Each number is 500 + 25 x the weight over its row's rms, rounded and kept within 0 to 999. Layers, rows and columns count from 0. Numbers have three digits each. The size before them is the row's rms in percent of the matrix's.

# down: layer 6 MLP down (transposed), 768x192, rms 0.0413, rows 24-152, columns 144-191
# up: layer 6 MLP up, 768x192, rms 0.156, rows 25-152, columns 144-191
down24 108:495470540477489525532519440447485526462518538467509515510501507518469459489456514483490518482532567537507485510532477519507472532492505504479496
up25 109:511537490529470490498467507481469481494517456533510546507524525470514466454515504450479465485507520477458523508549465486517516493526499512498494
down25 114:482522530477530492487501477510507494445520497513513490516453510514480501474530464508458506520472592511521517519516448546471519480538562516463470
up26 098:493525502522509479524508493504516510520537484504495524505514486484477446509494474480482500543491520532431513491543484507498446519497499523539484
down26 107:438549482500515531497555509503521519509502531465502529506510530477517551511521489492505471508479532506501474469490487502537509495498521507492490
up27 096:484515515544463529548500498523534474483517473497532536505533491513479502496502486490513502478467530473492490528527495531487523469529451521510537
down27 090:537475522510525475491451545490517535535485511526480511455493493515538507468494491512514506537498466515460557528499556468523472510465528475472495
up28 099:504504474468514517523492500466497489480492486470506499473499480520507466511523492533495506547511486488438491480494517495496473535483476580486490
down28 103:513472494515491456514472507476535505472477500535478548486511506504503487532528520494465485483493487525494465538503503521525471546474507493499467
up29 092:458441493507542515516481506515424496540496516474511485477494524471489501483511501447533493505477456484480510503508509477510501522494548523522494
down29 087:487513517498524495489564493479501475513507463501479523476544483505499495482535505464491536537475518521449509486489531503521483495511439512480525
up30 108:506478496506518494483519537473457483531490405542460495516558509512541489487482471455483500494454469493541484522517524536453525468533495492492466
down30 109:460473475484481486536511521495469461520498454501502543514502558504523448532451500519475502457495447520547463479504524505501498467499452527485501
up31 092:524482495469483492544512505529509467538454506482494492481532491477551498520525547519467451506496489534476496483513516498480467495518514510516485
down31 087:474519522477501508465497489464517538466518460498539530490499527495491511489477482472543507505485497495514517489496491484479458473503477524487510
up32 092:486523507502552531501483513500508449500509489517530537474484459452518457485503481476509486493509520479521476543528447460493468535484463531491512
down32 099:529508457507492471517477484464479495519482497511481494482414566501481499467470495459523474496511493501499453539522500452477456501540499521462521
up33 101:477483469506522511493519478555491494487489484524495440526473527513526505459513479500529483505481506522507489498509470504466459536498496527482530
down33 114:498502511499502534528525498479554493488515511557475505493481498481477448518459544485459517522538545511507488535482518548546517493536491460510493
up34 101:501495507534492530546549529510511465534489510474543540464528503512444490517549467512469519498504477539537507453506500501518464519489500480523477
down34 108:498497480499519508495499504548515482527508524482509519448426478540529515518490472509511487505512511452492506523528497500517481471531508514527514
up35 092:494489477419494475486509500491516523530500488467520491478511531467460514492479532470546509474527496483484493529534471506519479518433543512494517
down35 090:483461483514500535520507527474501500525534485524508499442472469486508479477467523504466529464514542493535461479555477471495461479459515551480488
up36 096:505498532479493511502490467507493521531471493541469480522517496529491504477492527543469476488457492494482490476526520508513481486487488514533523
down36 078:499518491486500493516494519457473478496534474453535532485515502480507477499501497468488533535486536552504541511513492517488556465443529490480504
up37 119:476548477523510495515490560482507518503457520544489512528499475501521460519510477521511517506507483470504446503518496547452512503506490526521511
down37 124:504534475505528463493491542489500523489495483518515480489503528501515512479513518494535536503514474476495463500498518513463555460508492558477492
up38 098:466492528479472508510455489508416493482524494537491483491504499509486528515459462505511545497464528497467496519503498508542469506497529514491494
down38 084:511515436501513498483528504488521491506524503453504500491460482506541477509522473481519478499543549522574456481486519497465544474511477510503507
up39 096:482535517533517520450508532491439518545514522479495505454523464525522511515530468505526517475494485508493538497499527467499518475507493502461468
down39 092:503511492511481490533524515486478526497484476518489463461471509475530479464518513506515506524526449498539503468489521512507487510452513490551474
up40 086:478510489521500473479557468541541553495530470477456494526501491473511519519517496488484504515508522503536507524442522503496529522534481472567500
down40 084:503521521476487488487483522494479528495491501514496512480479513521476464481506502479524489519478528520501506513488513495454560506454487555463503
up41 115:517458463463492483535495471491474464502515472500491467553483489495518482516494527471543490510480487510483482489528504518528520526483536487556528
down41 110:487484483469489489538460490526486462481520463444534463483487523493505476501477517463525500501466450470482487511479517529550488536495517455505512
up42 094:522528501490492481487516507549481500481532421505525488515491491521520497469500467496478501513506500467485489495518469496526514517505476532498516
down42 095:530508503516524513501543542501511494489506533488471510475483500439509502554514538494495529471499443504553538491464547525492467532546497523502491
up43 098:453501488509486573517491524481496508506453518523495487468503514485524516520486451538545549518507524562469464486519503510488484474545498516477468
down43 103:471451501519463481472550512497445520451457476537517504494515542514516478495464492481505514474504468517519509502495477526501476551492501517504515
up44 106:497566504500481497542522515521521521475529499509550522505495532535497479479505498470493516497481497440499470506492490537517544529474477513516520
down44 112:516487481502462516464523468484458502496462504503475496481512485466483489516496497509531525536528478478493512469514512525521486460486534484512507
up45 103:494506508475468504475485538468460505544517497529550513505527505470522489529437509486498530533545513509492499514484466496480540499502451489491513
down45 112:461485506484496521477547527517488472505527514550491489491486564476477427540524487528533490476474493523507511510496523489503502528500492458475473
up46 109:514475485502495517476484512548513503481464502473456455480530500501460556487503468457456506536510494546458522467479475517488476527553469506497475
down46 122:446549499504497474481456497459489531469490520490485544491477548511491487546471513523505521464523494489538502512535527535531505485474509468494516
up47 121:473526498498501499473477545544462506485529497477493436509523508483467505485485442476500533465484453482527497470449483512457508506526531508481474
down47 133:465508488523508508521531472529538522525517446505507525513489471473494533540491503502511479521514502502469473456519507506503503480511478541519473
up48 089:513509496510506541510495481466487501573515529492504465534480462514496531507499529506522502464502539494545473484515541475480487490511513514533489
down48 084:506462468468518528523512495522461464452481477444489526448489537513499483497488490492458492487535460544474522517479443540491546535477551479478493
up49 110:535535470461521524515500481510540481528475483481538491482597539468488501470465482498476507547502468532476505505494493495478525518520517484439512
down49 104:461449523483456488494501501448490500480543475484494482497463494519491515524502481503546487525523442527498517488492495489515439559494486497521492
up50 087:439496488496539494517473494506422476515485531492487517479486486500506469500487489517485465509503479533497468531521492491484477503534535504530492
down50 096:493528518538522476505493550521486524507463499523472549486535521486520473489504503467515528535538506509507485587507495475474501541506514504497458
up51 089:501499519531501495505460540465525517564494508508513488463502503527504520509477515501474517492553520478496496505514508499550481479519490477486527
down51 057:483512482470525515490528478547489439499485467517494473542499512504514491469524488500508448470449473546463480488490474504462511530467487531502492
up52 102:487511437513514509498482509516456507492523474460476489514496532477518491494523487497556497527568461482529460528536520520465511526455525500527511
down52 108:556482480474465469490464511512536482488514511498509542531511480514445537534503516489520454486525533532525446489482505479490488504511488468507538
up53 116:523550514522499509528486523506525509518487481500540480519506534474528510479487475485516514503549520467489494475507493455516551496478488517507484
down53 119:501491520515539481499495502510501469506523483512504488515481483476457512477503504500504538523531528515498512469509493480478505481467472538509474
up54 115:524518516447529478502501494471445512498498479478462506510491488512524486508479488507500475509495517464498509519512517553507519476468506472527489
down54 105:499450507515498529490533519470458511497505515489511497488480443556490514522505500553512523473523509466502507504498521468492503480538494499471495
up55 088:517467520497514560439491492494477502515503489481519470502492502487484481496498515514508459480487518503498523515495497514508517493445480466480510
down55 086:514511495477554510512505509484469496519470493510542498522504481499505495500496476492513500478509526513529484502468506538482561466510510569507525
up56 086:482489495502501452492457455507473494459522510511474520525519507520498507517533500481497478521511506539492486510492525520519466482448483501479469
down56 084:473511507495486479513478520514493544535547486536513535486531468460485534501551476546453480485498463495496518496482515496502503501462458502547494
up57 092:534460493530492570477533493481478463516485512505462499481496537504492519448465511489512512472530497478543508514462491507533457524493533505532498
down57 086:501483514496538491496461496479493522538540485508517485481522497508511499532532479526474489495485563509509448499529481532485508479479469464472524
up58 103:461497485530487483521512505508470540533491477505551469462478497497486463522534485534466515502494507521482528510516514447477472501473525478520541
down58 106:501492533420511467489503540514500512491493541507514506479527493502481466489548494524521501538534494508484503495484550504449502495495538462487514
up59 107:478495522521533514525454511488457585524476514508522475540496507422511481516505507520490515459463512500489484508552531485498488483464462514538497
down59 112:492499545506499476475501526535458499509444466510490479469479540533449504496516469528495492493474550527485473517503471481518502497497487527464494
up60 102:480551518512509519498482535517476485503493473483501513528497516486500500535480458515485470462525462505517471421475469492471500477516512519473483
down60 112:511537513528484488488541490482526498444511520488500521531544513501471520523521500480474530484449548524485518471459523438530486519503493486460463
up61 088:481484475482477492539523507506479479489460474490517476450578534470488530475517453484495519497505474484482512540515475522483505513542503481476459
down61 099:503542473504479533532499465535494535502488477481552467548504505582491529517502525540493545495508477540489481474500463491489481509526519510468536
up62 103:557493492460470493522491486500540506505500540522473523503497512516541479518503492474479499530525449532466519484479506496463502502523461476497554
down62 116:500505504460512506477538452479493490507512467479478518483492483473474506533537526505556461530483457492504524493464479545481526498490497511481491
up63 092:500506523479470529540526497519508456504507455509564477505497519511508469529510498513480493528516487499486529526500516470476534463519488486542510
down63 079:503509504469478540489477488473514565491508546530484445504489500483524522496501500529502513491487515522502539533496481537505489551492531497453501
up64 112:479537458475504511474488492472433472510515521491555486473495483532501503495491458511507509530528456471531473477505506511491506535446499524495504
down64 113:481516490500513485487456525475480515505538491489514511491546477487507502462522518560488504509545510478528494549530472504475477476473474514473492
up65 075:497525510523487516500472500517506500522527522440510504494506526530471485526482448512505488476517515483522523526522544518549519496524523468543489
down65 055:494540454462520500539494491535496457530469493579515488502499458479535493439506498508530488511513457520470477492488482515459477531487472525468539
up66 093:484494521530495518489475470525491501524500522531484483511497497470518472481506496501485513533592523479441517476474509471499522480511529521521512
down66 091:504512506507488493480508560510498511480510495511504505434490550523490507513486507510477503450429469513539472507508505529498477515479501492493451
up67 089:460499528513563488530503513497512506526517546475480484465532540472521513470494481489502503527495516509501462510468534495472462466505485515502473
down67 083:515476489531438461521510500486489498511469524485549517515490455506519501495544517498466508477501471462495511516500539487496525501494517458486476
up68 094:496493516471507502454544500481482523485551509514497492482515507500476499500491491486479491450449480496489502495519524536530498498492483503467562
down68 098:503543502491475502524515496515494484520468464505507472548470476516508531476508507491490513445569506534527498509515499501464518497525528491554458
up69 117:482518486482496499472461478486543501471520503494485497482498445531533496487489479506494513521523503462527459529514485474468492491533465505481540
down69 134:503514468522490487506478496493505549470545447433512509525502502488500498571471445473534532476510463479476465505518480501498490514532515522519475
up70 106:465555507492509530478524475498517477510467478539485521511522489507500489493524541477501496490483533506529510514533499506516490470470479504501514
down70 088:488506532471531487489494525442486473463538499487533526510523564476481504545501512498451480476475543515443513516511487468498510496465494529488454
up71 090:463502496527455527455444487507478438504478478477471512522490497514500532516497510472474500512513496537507494531499482535449494489511523494509505
down71 084:477459534530534499514533492498543517485505517499544467493483507519502449493521489509546510482495456455495476470475469498466532509471494479453521
up72 099:449513505529515489514465493517512463474486516464496497501482531533486442488497485539435498529497507512492487586485474501463478488482500521515475
down72 102:464514475476502536501516468496487511469525550479440519492493465479524495471504520512518506499510551520468513460508492490535537492493488466500532
up73 087:503487493530498486524486478479464497469501479489515503487481496514526495506493470497530534484550553507439482492519513473535532473504492463514487
down73 089:471461499447515540461487497545502497517467515490512514484514536491502502472520520503484477486502545481539530479505477526471467531489499515431508
up74 099:494542405497491515474482518538523492496481452520508490509560438477533498475514501490468500515495492491562477521512468478521525514503521498444500
down74 106:502506475479504514514529514505487519502507471466516470496490473526497522509501502515495521512474485476503423469491522541512508477495536509493525
up75 100:518497458493528511537545498498487506457521483483449538524495490497525454494488478453479495505478487496479486493504464566513491529494513485480489
down75 111:515502544476475480491511544521527474502481473530484535483460534528494559456497498466474484537503459472505541513494529508501536531532461533476525
up76 109:503494502523491498487527486466469521515489496493508481490514545522457521448490478464577526474459481503508508504478489506527508493502511495517570
down76 116:504527544505514478488552513474483501467511483521546491478532512534511455488500478536494498496481446469456546493494503466477493479479460537498480
up77 101:521476486516513501481449566556539483506539523555520520471497508489474482489467519496470484543506515527510505490529474527480479541532543478476471
down77 095:512526542502496447503525465481491462517503486483471461475490511496469514484472517554523481524438497490499513528542513473487495448521510489524508
up78 100:504501498467534490462509513479516513515520485497481501471500520470505488517442470505518512476510450489492474477512527471512495477510520470485465
down78 103:490509479484472463522501519526488491496496475543514464511527526447463506524478510466539517473506508473483461511530493510503491495494490518499514
up79 113:524489500470509496523544462515472478473484493489508517505526527493517527393532494496519512510527474490461539478484500509515435504470541441497510
down79 109:494513516514493516486473516453520477481467529476476535497509526461488506548474495488497536512465580522484505506523469497531483500522523444480445
up80 103:518453544527536500498529520503493491516496542502490499531516494498465542476500502525547492442512483506508473526524473499455471536479463514537537
down80 109:488484489468524577506490510502497496493534513466486478502535495481512514497475511496496507465519489474498476493511509518516459483510495520506503
up81 094:497526480528518506496465506500513536479469443506485518462520496490488537517497481513499489500499508483529480492486516478432510470538525499514516
down81 101:507503528492510509521481486448487497495520471504500503503528537487474538512516483533492512493505530530473473502500517551513496488500461450485534
up82 100:510508494527537473512486491497463485508510514519525461481548494481526478456518502474481495459513544477500509489503535498512446479504496509486513
down82 094:559512515510452507463568477463538494484512529493515514497499487478438503518454506526524537494530475501490490466527506460515507505490509505534469
up83 104:507499509514539554493498476504480506444504490488488490513505532538484508499513498478502516519530476522477522511481518568492500515512485450511504
down83 102:454489478473502471455485508480467512504510518539516500497463485473554490537486520508464496510484525518497495479523458461507491490488520505490524
up84 084:486505495506517466494493531492527448514525468492511492489472482473435498538478461492540538501494535452451492524451488534488501537484499542502501
down84 094:501481484529484518562531462520577506500499486494464514506462444496501512517523528529487492468536446536543497536524505460493493460529484513509530
up85 103:504517524457502505492498531492496506528506504480489515507517517518523511471509523470518462500480495485483473462486506533524491426538481539510515
down85 094:503514454473519501462478505515513521503490491474549520518488481496483455514512475485497496522448495512493505485499473499502524466513480538464526
up86 107:481482513508507519507471486566487532446477492485484438475503493538461523481485454494457498514496530485464554489514485508491522551531522491527497
down86 092:520479492509473474465505502438511480483489498513461554512497548504484512512507531513481528493532557502533460510497500517525476504492462524498449
up87 096:504504535514490486492520508446471485499475505505557527470467528491521452534469520505512464510503518528500445481539514507474483473498491490495539
down87 093:498505454486549502475498476536504472532533511522459467516488460544486539471497488482509486520493483509482508517493489498504515526504506511478492
up88 105:522458536477487498486512500524479540501473486510475525509524522493506507482520500501510498457483492494536488486470525492482484503456461471472521
down88 105:472521492517506482482503504450497504481499543499477519513483514482511512487514508473517534487517558509513490515489518509493505481545530484541469
up89 105:473489503480495469500553515504464527511474488529463485473483461530543464507521552507471482521509520506469526516516496469447498473488530475480498
down89 090:492500506464457501478449529490490520461504542481545508521548491478525483516514543510478504488476482487483495454510509472482511509493513495502475
up90 096:485530493519504496552465538497482483532498475497528532516542486483508495529471509501517500478471466467506494512519474521508515501497476480497498
down90 099:531507476447503488490485472473466524501480513491494456515484510539537508529513506507494455537490520495446514514516477500537486476485463485503473
up91 091:455519491469524471525511485540476528490514486497506470524521518473476525497507504506511495484512496499437502480471499472529479499462503502513507
down91 094:498481496493505459533476526501540491481482505525460524526516535509503481534496492494530486537473475534507506495479472468470469511494511512485465
up92 103:480502514498471503506472486529513531469532459499515515526510530503467483491517496481476468495528497482460472470499492541498510524485451515481496
down92 103:484518530517477504474513506518500491474487490573508509450542479447531481490516505466522514528488513532516510536531497526489440461500552510475489
up93 100:531472481480502522507497455574497524534470526495506453474492520497481498485482475512496478480452497580507492532509484489495514475477453548468493
down93 093:512492478498475505484490578505530498521511481516501493500550466487519520591534502505481544496544506432495506487503525476482482486487531473513525
up94 097:499524503540468492508508493498527484469530470486512480484473518514508495460549512501519492499468496495475503455493518481532479474490498534518527
down94 097:492486522465513471474484489525479509500484477539505475477476515477466541515505494482482528517472541516452530487500509518494516500500537473509489
up95 099:542501475539492474507509510484540528481512499491525485514485498502538509533468468517545455522504505508449486489477489505484452501472502530529506
down95 097:465528480518521526508476502437498485506556534511471475454470482512500476523503490505510476476476434516494441456499477503488499464485513507522529
up96 084:509494515473502479528480513502513482513513426471458523518525524494476499521512522497498492479521519486500541460550513504534486468493487503470497
down96 080:484512497491497493534520512464467497552496516602574464468492503504530425463494475493517518527502467480480475529473480525462511522503474491489558
up97 086:498455523516522498466511537499525504492462530488507495473491489510482510538507515523554461508518491506483485475518542498476513529503514471488519
down97 084:505488519464529519491499458463476480528529521446529446484461462492520478480518520471512509494474489535473529473462501523550481467491507522505522
up98 112:474509466452517497491520526507523472534463463468545492485474512488533543436575506495495493501536516509484482499545514590474501501482513508503469
down98 123:520453488512509502511530509546516509533496473534486520521476522527472511514520503492509497531529528463493476506537512530484477494543505516503489
up99 110:535521522502484529486503515465527508494535523474501511496528505464527513529513514525453517487491483506497499468502516531480482447497468520522550
down99 091:522505488507469517536508500509495491487508474541516480480514497485488508484510536512463500511524536501506487539510499514510483495507480508446496
up100 094:476478505490508473500524494513437523482573490517495459482496469541481485488503513508486461480509523479460494489499477519513533514508468487461490
down100 086:530512488497496524514486470513517489511443521478480486533472516478507504530482493462490527498514622507559505486482508515505492504490550534524514
up101 102:527487537487477518469515521527512493497485534522477487571523496512489522530518501466471490516502449529504540495468502498534512507494502461505540
down101 107:517489547509535528495501475536491529455506493501504520456447512505451482494484478508554500501508512462513521562490510502501537523491478493506547
up102 110:493512512540483471493479482471506479489434501502533525521539539507478507505506498485458516512496485471495506493490444500534506460506500538516475
down102 114:491534556523523536533502553501473516474487495530492512528506496475503541533504484471447513544491520525515476517529523461496442484480490521536458
up103 098:507478475491506476498508511502465491502500512525491469550475573475488509489510472494525500501528488536523471477526478525482531517473484519518522
down103 095:537516467508489456432473493521451510546481468515519502501454551526464460524525475551544562473512490516490462526477503504486487507525505525515505
up104 101:488499500468516495510510505522463468533485499489488522519502501462488490479536554499475500500597498466434433491531547502503491524490515535510510
down104 103:501491514504541538490517510445525517481520515485527551468528496467446537483529485502532520486509452503522509483468556499492446531494466517443497
up105 107:502520469528485494497476475477509516512522485506502503498527501497494441496441519455500498431516486473469481468475458487537465474495455526490493
down105 120:494500507506572498472519548507558517543515492527487520453507478524511517464532513471501471465473515487515513470492505477499508506523496512486496
up106 089:507499491510487485501512564527513499501486499519534538485499478519479486511470472497482501469515495500523526549499540483513488489512509473422511
down106 098:488450515556549562527476488517483469516486475517520479510507504477513465483510493511509497543519522515487505464513493537497522492508525465520513
up107 097:507474468528513507494495537519512467489531523529449478467523521492534479513518486453474534531494537525492504475470527488505465470508523473519485
down107 103:478520508523523507516479548513470479496538473494525485497471484474487468513493525474470534479506548508484508532482497542458492501504527484465528
up108 103:486523467494517452484512465520486488478516489550514495488484493539539496488527505491533522492542518467519492498488485553512506489500521469479518
down108 098:526509466477496528531463516452477525523491519491473498510551532494510507549546539486524497460524492483500486498508494460418468474447543516523549
up109 089:476498453501500520512494506520520514472545479473495490556490512489512499487501479470502528483533479483547557495481518470535517505483510479531528
down109 066:495484538465474476533490492517489461522476503529501471495482498511496468516505490490482441487504427514479437466493505514475515483502510522481476
up110 112:472482514524547522465530493533493479511497468516499486486549524559510496481461501511528498497493511486510509466441535504499498523517502515528507
down110 081:501502494486475513497505489501460482489513515468491530480589487497541488491495524498433519503479531477524501474493554497535492520510534480505502
up111 101:491547480483545520503471525503510485515551495496520540516485501501482445525526513512508507473543494538477504510513544536502459479521490505495506
down111 102:493484504500508515482465472520503514541534499476462481514525471497552517471520504467487483523531560493457517482505458467465531485536536494475481
up112 092:510521500460514504459512524484515482497477504529516552481489513487513489495513499480440507526444502486477504522494500509525499481532504492507519
down112 071:492493492498508504526504493521517490496517540466518479534553471470494484480516504509498497475521567512507474498465460481468474527468486516492506
up113 110:505494510525493488527489482540485513499526500476518517504475482515532523527448457463494482499503507499504508480451504530509530507472461534472476
down113 114:514492505479547510546486520476495495506533537505501527525476462507493525526497478459499517475562433490547492476459495497507523482490495540544514
up114 099:466522524502546511489522522474527471462456502515493491486450508510518482479494484522478522471504535458498496505547494487531508491484472486475485
down114 103:512487509506500510498481467525497484503525517494501523547521469502432505521496499475510482554507576559473518548485499484517502527539479521505496
up115 102:512525488452506506514532489538510512516532548509549520484596519515502508477516479510479488495520510502494460502511469482473476502537469510476528
down115 115:477468545502478442519519542502472464472478495508566532534487481472480499552539491495516489458496509532485477485522511508509535536487506484534564
up116 107:455520484474538484463579477490465518500538495520488532469496489487545495511502512541531501502557394509498509508478493465494512506480459509536502
down116 103:489514495496496493517535490490496478466518510450522495496545480542514496564515521471498476458487508529493499494485498464519498450483514500559490
up117 101:472484537464499482539463528532480502535486469521499505526526486514511506485531487491484491481478510482487407512454489488537507464473500481577491
down117 106:504517476504493536505510496487470542515487505487517493492489523570499520511527476506476526536462434522489526497464533450471484508493464432530487
up118 097:494503512509500478478504488495459463470530471513446515510488520478515500485562463526489508473525479493498513521502490471487455458503507481516498
down118 106:522495495507511516499479511491540524543503512520519508536517485495498528465523508449468517512470437473549494498480501526462519495506471487499525
up119 090:490484509549489485466527509462488483494540493525570486530482486445477493474517523499519525467516513520509480498521490465490523515511430450504496
down119 094:427472516499479470479457518481464488523492523530515465489433501515511494518510516493532537521553503499472528537457468491464499476484490538517495
up120 104:493512556512504518485491517496480494517522519522464519489542521448510518488451492506565507515507499458535451441496510530523489476542515536481500
down120 101:520478478559557510472504518543516523535512535533516538461499517495496472556512519510479510544481476494491531528520523501498506525469427544494478
up121 093:495501498516521520533498496502512482447517490462520488494491468528516489491522509489553504475511506469488522478476467484522530539515513523508513
down121 102:474477560461450496531497480519506458549498554541466509501513482475432513508519492449472537509510480525480488515537516484467498489474470501499503
up122 105:546517509512486506533464509469475508521501496473551462499539487485497458504546518538522503498549497530503501519479505496500489546453480460508540
down122 108:531493512486501498490487454491478526523473516514483498464503554513508439476472471478512519507505514482516488550503460499528491498500502471523516
up123 088:513483482505487501497491512503482537568532469544509466486512470517508517520510514490498507488512529522532508517491510521451487525488521474501483
down123 091:564534499522500495466494463492479522497490511506481536476492518499495511470546475513504518503482564517526493477488490484529530525483490521476490
up124 101:503498509484545472471492519438514500471491519518502538501516482511493499500515517493528492412488479559507500495493468468490483481502513479514507
down124 100:504548489472525542529526505488470497494536498527513545455478517509503474536476453483490493519490484455493490476501467489491506502531517554508528
up125 091:510512534497493529524517520466505491466498475511509523499514497474482545477513515511499482500479491511480501467519476550471524491500529486539480
down125 092:489497509461487479547535502509543463477499534485515534492433519479538500510492543471494518478468532529521486508521504511460457539459490511502511
up126 085:462491485470500498490492498496520456474511513494478488471473522477480496513519491513491499516475519525516497537514517512528458518531486510537443
down126 081:528513516497508498525517498503473545512526500529537545533509450494508487490493534490505489502488446512479519480502545485496538473498509489491560
up127 093:467482500458500483480490506476525494544514496490528521481510495467471528490527481512554485533533515500498433497475480523487475508510532564507551
down127 105:490530515518509488551498442512486479501530520473486465492502550492470472551484488499476496513535497499508494506466480512503465539527466508510496
up128 095:514498472485512516462513463491510494514475505488514490487474513452502438507531534471470486484493494490494478507489491505493500510510508534550557
down128 086:507530485479462480438529473493503492470495513513506481532558521512502504522493480511478502539521520514522543508470514503491462482517495485486477
up129 097:416523528473552504520513486465493491492531499511485517484513493536488525538462520497528523472528542565461461475465514518499498481514507511505541
down129 087:545443491514484507495522501490496518478504515512484472471496474460476507454501484508529486465487537421517497485536504527517492483475494473488522
up130 098:492508530516502507476462469449485508506531504506526514502501502477455551515485484474488527462496492480509465464503535498516485462520507457497469
down130 100:487500515420463464517535530512535485495478532524490561469500494519514464501489462530510521490479491523515501524510480474460516492509494505507509
up131 091:486500498498545539549477526522513487531545493456470504536487490495498471530518539511545491512525502520479502495490453528534497474542488513475489
down131 087:497482482544522490521519558489503523542528505506487510479455462472489574479462499500490490496484424481511490512476501519515501464504534466527510
up132 083:557487490526531537488513520508455485508503505479491419500453521503513512482483526498503531523536495510518518492476468503498484520493489470470492
down132 077:488486486469454486509497499524523501498538513518557515519528485506488476540536494491514509497472535507475481500529533485502483507467492485510503
up133 106:528499499482490472466563537495495468472508517536485485518468512511532467504566442491483483487532510489502490490501490508502493500492513479530494
down133 099:485476485514474533500493500522489529524550550477487469501530457502501479511499509530506511501463627545478536530494512537478514526469508485506486
up134 088:518518472478497497479505535485461522491545516540507481512506508513518520512522497470500486476492429484509482474473562471495506520446545497516517
down134 081:527531519520470477508466488535517480506496466502524533500477490502483473496452499520504510512495558514509533481526485527488488466476452481509488
up135 101:497507500482464469512451517473517530501526474525498530534515464526514536515487479466482498469512468533502482510507509485473542489517493557486485
down135 100:462514502475542480513480476450480517506523475494535521508511486527503464490487425500467458529471457477490520443477491471472525474506476543511474
up136 102:513512496491524442510499521484471443502495503521490543507505462525491489463484485501455542466484496505534464451497509537552472518512524492520521
down136 101:443539521497523516496548513461494523527516483492502503508531499507510486515507475478559539523490400461520558469511480465461514504481476490464482
up137 109:516520467488502469511508556474487498491495510489496495511514498494464474495548519478475499526496482456481481481484533536519518490511486457521526
down137 108:543487532456506467476534509504500542502496530497526519472509513450534485497538541509504526505504532474460467461475501481512551452485496463509544
up138 096:505514515518530530549511512502494507504496475504492526508457513499474416516510517479492502481509474514509494549490457515511515474513507492498487
down138 100:503513514466504493482505506466524482500555475497500508521547488515483477539502528483487505514477535503466522526506513493495451443524477472488468
up139 096:486530482477518486510498501463490489500461545499470452516493486480519491507539486568494506481522513499511492508491507521496445480526516509519496
down139 102:542481520519481520500491497448503501499512506478507489537496479513518503509490465498503464501503426462505478503458491503495520479472476484565489
up140 091:528520532477516550488473486519452479476525466508512492474514516503475540512436448495543493527486495484463506499512512492545524563485511495523525
down140 080:476464454559502487496561504493554494492477536547486481530515492472542484504581506486501507458540516526561478495483500507460494500488495490508461
up141 102:515516537466509543518486522535534529481533487494471556509495448536480482509472488495492469458511504499490513473491497516484470489508491493499513
down141 105:479500508449498534527474465511467509505509508486509506519535505512494562484500507482498522456483460504524489514536467528496485523473434532517514
up142 115:484512464506524532518540500516501538493511530509480469505502546498467493459512523515494469520528514480466453489517503493439514474477484478485525
down142 107:469554513506495508510508526497490509472541485485504469546539512478493533508465486509509482501507508482474493472505511504515520417505492529492514
up143 086:482470517512491509495505476540488460531499513522518500519495532533483504518545483488519485510470518512527520523527487479482501508497503547503499
down143 089:516499468472522517505452503520517513466499517482509487534518515502511525495471514553563499507512464475512515469487474475515518489574490468497475
up144 125:514529516491476521491531505571558526481526494510500505492573518516508537479489499491482473500488517527477502505549542511512520507485504473501504
down144 080:502542516522519520517500485489499482497500515488531524517508504471491517509521531497512489509482527451525466487492502473488483477504503495542501
up145 098:496477435501522469520509491537482492473533506486476513483501536514505509504554485495549462437508505495488469495551471504474512562475508514492470
down145 095:461515514457523506469499516483501468490470481497472527459507466514514484520447502537459526485476468508517519502457488518450465499506516466526516
up146 095:522498480486505491497494531523511482498469486513479511538470519545520482473503430510521488472500517533514498505546482487511497555449500515503481
down146 095:487509494509533525496493474499548524470511490516483520509520494494462539465518485471500500507502514489475500523462501470510468474456474504503489
up147 099:534538486508509489518517485473545494506526462562491520513483481481476511451542529522489525471494505500476498499509509497509510514523500430522498
down147 098:485500493503485518537523504510518527459508540507517514536488495468491486519509462521452502520508509514525465525533482483485458502530496502459478
up148 095:538509538503510501494483485491488503472506502544518475482514514518482502551507411458478500491548498501499546450523489484509493488451507518481547
down148 089:501525452479492491505503525516529525511481484511491473519510556515489466503504488517481494526513517495507461473502483493458507516524487462504490
up149 090:475458497532499500502521502494478500473548489513486468428482476480492511519488490466486487495510516527547499458505486440515507470507503440514501
down149 059:505559512454531497526489502545509472545468505481508504538538513522488479475521499517498494496516488513484487520486507580477489499475483525475509
up150 091:513519543494558523493452457503501516528513497513540498445521523482515458494526545527514471534469443502514519519449467504505487506512514486496479
down150 101:526476504507486502491516500476468478507513493453519452445522512527484504505477491545527498506532473452487512506514471505454555493477535482526506
up151 096:488465481540477470480492482531503504507433480520500494482503529546519506488493434492547529499506520492501486532504465474492458499465519488488466
down151 101:526549514509499481486519499501491530509533490451493508498427461512540496486532493548486519490515583476531509531516471459519530505506523503477512
up152 101:521435466483518518495455521474509527498531483468514497522487468481477523534492502540492490528522506529491495447517546548486501432496525491504488
down152 107:469516518503485453522495479451519498490496468516506471448494496510458459491493498483524502505515514509479517481525524440517459415479494465510482